Weights of a small GPT-style language model, trained from scratch on English Wikipedia.
Size: 10 layers, width 128, 4 heads of 32.
Each number is 50 + 10 x the weight over its row's rms, rounded and kept within 0 to 99. Layers, rows and columns count from 0. The size before them is the row's rms in percent of the matrix's.

# up: layer 5 MLP up, 512x128, rms 0.17, rows 130-138, columns 0-127
# down: layer 5 MLP down (transposed), 512x128, rms 0.148, rows 130-137, columns 0-127
# gate: layer 5 MLP gate, 512x128, rms 0.179, rows 131-138, columns 0-127
up130 095:46 42 64 50 36 43 48 56 56 45 50 40 66 53 52 44 74 35 62 65 43 30 52 48 47 44 50 53 37 49 67 40 57 41 54 46 59 57 47 59 60 37 55 42 49 51 34 42 45 58 60 43 35 42 52 53 58 51 39 51 44 52 49 49 44 27 37 55 53 47 37 28 45 27 47 49 57 44 66 67 41 59 45 41 63 37 32 44 57 55 55 35 75 55 40 64 54 63 61 40 51 63 54 47 40 50 55 42 39 50 57 49 55 64 47 26 39 57 48 56 61 57 66 50 46 67 36 46
down130 086:30 70 29 56 49 51 42 53 59 62 38 54 55 39 54 56 47 65 56 64 37 49 57 51 51 62 59 57 50 44 61 66 58 55 56 66 45 41 61 43 39 67 47 61 66 54 71 57 58 63 42 44 50 58 49 53 47 60 57 58 36 55 67 49 66 43 65 46 52 39 37 66 42 36 49 55 65 45 42 65 40 53 52 41 66 42 62 39 54 70 48 39 51 51 39 39 49 60 59 33 42 63 45 57 81 46 40 47 49 40 41 46 54 47 52 37 46 55 55 44 62 57 47 63 47 54 48 60
gate131 102:62 55 44 42 52 53 63 61 56 39 62 67 58 46 52 43 44 45 48 40 24 63 47 64 41 64 43 54 33 26 43 52 44 61 36 37 26 49 46 45 55 52 46 40 71 54 46 34 54 37 41 42 54 52 57 73 67 38 48 61 59 55 24 40 53 64 53 59 51 50 45 54 49 55 47 36 42 57 47 41 35 47 45 48 55 41 48 50 44 26 44 43 44 56 61 42 40 48 50 49 39 49 49 44 53 56 47 54 58 42 43 50 41 31 42 72 61 40 44 45 47 68 59 48 44 55 37 43
up131 103:58 51 64 36 43 59 53 44 59 48 51 49 62 38 50 64 46 60 53 55 45 40 58 61 49 57 57 47 41 50 65 54 53 54 68 46 50 51 33 43 52 50 60 43 38 30 59 50 41 40 58 58 41 60 40 60 51 35 46 37 46 57 68 72 61 51 47 49 57 48 59 50 64 59 44 34 45 53 62 39 45 49 52 49 23 59 35 49 35 38 43 59 32 51 41 52 48 43 44 54 46 44 46 43 51 45 26 61 35 44 41 53 52 67 54 54 57 39 30 47 55 45 19 46 60 68 47 71
down131 107:62 60 52 54 60 51 49 54 52 57 50 67 58 50 66 37 62 54 26 44 43 57 59 32 52 49 54 47 55 50 61 41 43 33 58 59 54 51 52 60 29 53 48 65 56 45 56 40 65 51 75 27 62 64 42 61 45 63 51 56 37 53 65 55 48 52 49 41 48 57 48 53 51 43 43 67 58 53 58 58 51 69 70 58 59 53 50 42 52 76 65 47 49 45 46 31 39 57 49 40 40 39 51 43 34 52 56 65 58 40 48 59 55 78 49 46 37 49 37 49 48 52 51 31 59 47 54 59
gate132 101:53 73 60 47 33 46 47 60 41 51 44 39 69 57 55 58 51 66 37 58 61 62 60 72 41 55 42 64 57 46 59 42 47 51 46 67 48 44 41 76 52 55 64 40 56 40 49 48 42 47 49 52 43 66 53 45 50 46 37 53 57 45 46 39 55 42 32 45 54 70 63 51 34 45 32 55 52 58 58 57 46 70 58 51 50 54 36 58 51 37 72 39 38 49 53 42 43 67 56 64 48 57 50 44 32 51 81 47 56 55 63 51 55 40 55 46 66 52 53 46 64 55 44 45 41 58 56 46
up132 095:43 63 45 49 46 52 49 49 42 41 49 58 53 43 59 68 59 33 54 54 54 38 48 54 44 35 40 38 36 52 43 44 33 56 61 61 39 44 41 45 63 63 46 59 53 71 43 56 47 52 45 60 53 56 39 64 49 71 61 53 45 43 38 45 61 37 70 55 51 33 35 43 58 51 68 54 59 54 53 53 53 49 65 42 39 55 58 66 58 52 48 65 72 37 48 54 47 69 49 46 47 35 39 48 45 60 43 72 38 55 35 36 34 48 47 44 40 63 64 40 23 56 51 48 52 57 40 52
down132 092:49 32 68 62 68 43 35 30 57 50 56 59 51 53 54 52 52 58 53 44 58 60 37 42 32 48 49 49 30 65 42 45 57 52 57 55 59 58 70 54 45 49 52 59 35 61 57 47 61 40 64 56 56 50 48 49 52 51 35 42 30 60 48 39 74 51 38 54 56 62 33 43 50 51 63 54 52 51 38 52 39 50 48 63 67 45 44 41 39 33 51 64 52 50 30 52 57 44 59 46 37 40 30 61 46 52 69 52 37 39 59 68 41 42 62 48 55 35 55 57 44 51 47 70 47 58 56 45
gate133 103:45 49 37 47 66 44 48 39 58 43 52 48 24 57 66 44 59 34 58 46 62 41 46 51 59 66 52 71 36 60 41 25 49 62 59 60 53 52 44 57 49 46 49 38 42 28 28 41 54 45 50 53 53 60 41 36 41 62 54 49 50 58 44 54 59 40 58 51 45 53 55 43 58 33 45 50 67 55 50 32 55 55 56 66 61 59 36 42 54 44 35 59 62 59 62 42 60 69 46 48 52 57 49 46 28 60 53 43 41 43 49 60 59 52 41 40 49 63 62 56 68 49 63 59 65 41 51 67
up133 104:43 51 50 50 28 55 58 53 65 50 53 50 36 62 42 54 55 50 44 48 48 38 53 61 48 52 40 44 47 47 49 51 56 59 62 50 39 58 49 41 35 56 47 53 56 45 62 49 57 67 52 50 45 56 63 38 37 44 23 64 39 70 57 42 51 34 65 33 47 61 33 30 53 60 49 46 58 60 43 24 47 59 38 51 69 70 58 47 57 35 55 31 53 64 50 39 55 52 48 37 54 40 51 42 57 61 45 44 43 50 57 72 48 56 74 46 49 55 41 50 66 44 49 67 62 56 58 49
down133 111:27 51 49 50 45 40 52 47 56 42 50 30 40 35 52 63 50 55 59 45 47 55 57 75 75 70 42 47 47 40 61 61 60 54 58 56 31 45 43 55 45 35 46 49 63 45 50 50 28 42 56 57 42 48 58 64 32 33 50 54 50 48 59 27 59 35 38 46 46 42 39 46 40 37 51 51 60 68 52 42 46 37 47 48 48 74 40 45 50 41 38 65 42 59 44 59 48 34 57 41 39 47 51 37 47 52 61 36 48 59 54 61 44 53 38 57 50 43 58 63 56 43 62 55 58 37 58 61
gate134 099:55 57 59 58 36 55 58 42 59 42 55 59 48 39 57 61 77 79 48 35 62 58 54 40 46 52 37 63 41 60 58 47 42 64 55 55 73 42 42 47 50 41 56 48 38 46 38 31 57 51 64 45 61 48 36 41 25 55 38 43 47 29 45 41 45 56 66 61 50 53 58 65 62 63 46 46 49 49 52 46 56 49 55 31 53 43 57 61 38 42 44 54 48 48 55 62 57 67 55 41 68 70 36 41 45 43 45 57 55 40 58 65 52 39 49 63 51 44 55 64 46 49 41 50 40 48 39 51
up134 084:48 42 63 26 24 57 60 48 62 53 48 46 63 40 48 58 31 70 28 37 67 54 47 46 55 66 62 57 57 39 58 56 63 62 71 48 54 43 53 59 39 46 36 47 48 54 51 61 38 55 51 58 57 56 62 52 61 60 65 50 46 57 56 57 39 56 55 42 63 53 47 60 55 64 45 58 52 52 60 60 53 47 50 52 56 51 51 51 49 57 47 46 43 53 52 50 41 52 35 50 63 38 47 42 60 47 44 66 29 51 63 63 59 55 36 28 50 32 36 39 47 73 72 54 53 45 41 51
down134 092:65 46 40 44 59 61 58 64 53 57 52 38 40 42 46 47 52 64 45 56 45 32 36 54 60 48 49 51 61 47 41 44 59 57 47 54 42 47 41 38 83 46 61 49 42 39 55 49 79 46 58 59 65 40 36 50 33 48 50 56 33 55 64 38 47 48 55 60 44 48 45 38 50 56 44 63 66 48 62 37 49 57 42 56 31 26 63 49 54 47 49 47 60 58 52 31 45 61 47 35 43 65 41 47 47 47 66 70 44 54 59 68 34 53 52 54 34 44 54 45 55 46 63 40 48 44 38 45
gate135 112:37 56 60 36 78 59 51 38 42 38 51 55 49 53 42 54 46 41 63 61 64 55 61 39 50 52 55 43 50 51 50 42 51 80 51 52 64 44 57 48 47 56 41 26 43 37 52 45 44 43 43 52 32 55 39 46 66 39 58 56 45 48 50 28 62 61 49 38 54 59 53 65 64 47 61 45 47 57 62 47 52 34 53 42 53 57 36 55 58 32 29 64 50 49 50 39 62 39 39 64 44 45 20 43 45 51 55 34 44 58 27 55 49 50 48 62 43 59 52 58 52 44 50 54 52 37 46 48
up135 097:46 57 39 66 33 54 50 54 61 58 61 43 58 45 50 34 60 69 36 41 48 63 42 43 58 52 45 52 41 44 46 37 42 60 39 44 50 37 52 30 50 28 72 49 68 69 48 52 42 53 58 48 48 48 53 38 45 62 51 63 44 50 31 72 56 44 47 32 52 46 57 52 53 53 55 35 38 47 47 45 59 47 59 63 46 60 71 60 50 58 51 53 46 45 54 56 38 58 54 59 46 66 59 29 64 44 42 55 42 31 61 56 57 65 52 66 40 61 47 37 56 43 67 42 59 55 61 62
down135 108:51 36 61 75 55 60 62 49 49 46 49 70 38 50 49 48 48 61 45 44 42 48 56 34 49 51 30 56 52 66 40 48 47 31 40 63 54 57 58 44 51 38 62 54 47 48 54 44 48 44 60 56 63 49 44 51 50 46 67 48 42 29 35 77 49 44 33 54 52 55 63 40 44 45 39 53 59 44 47 62 38 38 56 40 55 61 45 44 47 40 33 57 39 50 49 41 53 58 34 57 71 52 48 58 32 50 56 41 43 47 61 46 40 21 58 50 43 36 57 24 57 58 37 47 38 52 50 42
gate136 100:55 34 67 55 47 53 43 36 56 43 51 61 51 59 46 66 36 52 61 45 40 47 61 74 40 53 70 29 41 72 42 61 50 41 74 54 50 55 57 58 51 47 44 39 57 57 34 56 36 44 39 47 55 30 49 55 44 36 54 60 45 47 52 34 59 46 67 56 36 61 62 41 53 47 44 53 56 55 37 52 41 76 42 40 46 61 52 29 63 55 47 37 47 54 66 46 67 45 54 53 46 54 58 41 54 53 55 49 36 36 50 33 50 52 49 54 46 58 57 37 51 52 33 56 48 36 43 42
up136 099:50 36 58 51 47 41 62 47 64 46 49 51 58 52 46 64 55 41 37 63 50 49 48 46 60 64 29 55 43 48 49 42 41 37 37 56 57 74 44 51 43 41 46 42 33 49 61 33 27 67 42 32 52 48 55 47 60 51 48 37 45 51 56 54 47 61 71 56 45 53 37 64 59 46 62 69 42 42 48 33 46 51 60 51 53 37 51 48 44 45 56 42 64 38 46 52 61 46 45 54 56 50 59 48 63 45 55 40 51 60 58 34 54 51 20 50 67 28 62 57 40 47 47 36 75 54 46 37
down136 102:36 72 51 49 81 56 52 63 59 51 68 50 41 41 40 53 68 47 66 38 42 37 56 49 50 39 47 41 48 64 58 43 39 48 47 50 38 55 57 62 44 45 47 54 48 44 32 66 43 50 51 56 38 54 48 51 55 34 38 48 58 68 49 41 64 49 29 53 47 51 54 66 53 50 35 47 50 44 43 46 50 58 48 42 32 49 59 47 64 50 49 39 31 41 40 41 48 58 48 62 57 56 64 47 43 37 49 46 69 68 43 44 59 33 67 56 54 70 45 70 55 46 34 45 61 59 61 52
gate137 107:48 45 37 43 45 40 40 57 48 37 63 51 62 61 57 67 39 44 49 59 38 47 52 58 57 39 69 44 44 43 61 47 39 56 68 65 65 54 62 62 52 40 60 46 37 53 48 47 50 23 74 65 46 32 49 50 45 39 57 62 47 48 53 56 56 42 47 42 51 56 49 55 34 47 47 61 52 48 53 58 53 49 46 63 62 35 47 67 38 49 47 48 55 55 38 57 49 37 38 59 39 48 43 72 57 53 40 51 69 62 42 55 60 49 67 54 42 54 55 40 76 49 33 59 47 32 35 35
up137 108:43 59 60 56 48 38 63 37 60 55 44 48 64 46 44 35 49 59 38 61 54 48 45 35 57 59 52 51 76 37 55 60 44 35 41 28 49 49 61 34 43 46 32 55 54 59 57 29 44 45 45 49 68 67 51 51 59 72 58 33 44 51 55 52 54 56 49 61 45 63 57 54 63 46 28 56 33 43 52 50 43 48 55 47 41 57 64 37 49 49 50 47 61 31 48 32 55 59 60 39 48 60 53 41 64 43 67 42 52 46 62 41 63 31 42 60 63 48 48 53 45 41 47 63 58 35 55 56
down137 107:60 28 40 48 33 49 52 44 59 56 55 55 37 61 44 39 40 49 57 56 64 36 45 49 34 45 41 49 70 52 35 67 64 40 35 30 40 34 46 46 53 50 44 58 37 53 48 44 56 55 56 58 61 54 59 43 52 55 65 26 68 48 51 45 46 53 39 70 53 60 40 51 56 38 52 43 42 43 49 65 48 38 49 44 48 52 61 63 35 56 41 75 49 63 52 46 42 60 40 64 55 59 51 33 49 23 48 30 41 52 54 54 56 55 46 48 52 44 35 44 49 43 56 67 54 57 43 46
gate138 092:34 51 35 43 58 43 45 43 44 60 63 44 59 57 65 58 43 58 40 51 34 51 69 56 43 46 64 52 54 52 68 52 56 37 46 64 59 43 54 44 48 36 43 50 38 62 44 28 38 54 45 43 86 37 48 41 35 60 43 41 38 51 36 48 38 41 53 43 40 59 33 49 36 41 49 38 49 48 50 53 65 61 41 67 37 58 60 41 30 57 57 47 35 67 61 60 44 52 55 53 55 56 40 41 46 56 46 49 55 46 50 40 51 59 65 48 48 35 38 57 47 39 49 44 49 31 35 39
up138 101:58 46 20 51 51 50 31 62 59 53 45 43 49 36 39 61 58 52 67 58 39 51 43 52 65 57 55 56 50 63 57 54 49 56 38 51 50 52 61 54 49 47 49 66 53 60 36 59 49 44 50 43 35 50 53 43 68 55 33 47 43 32 54 56 59 51 71 50 51 54 35 51 45 50 59 62 57 55 48 58 40 57 56 40 68 46 54 44 60 30 42 47 55 78 50 39 49 46 35 37 70 40 61 54 33 51 43 50 31 65 57 43 43 52 56 61 59 42 57 35 39 55 71 47 46 37 64 53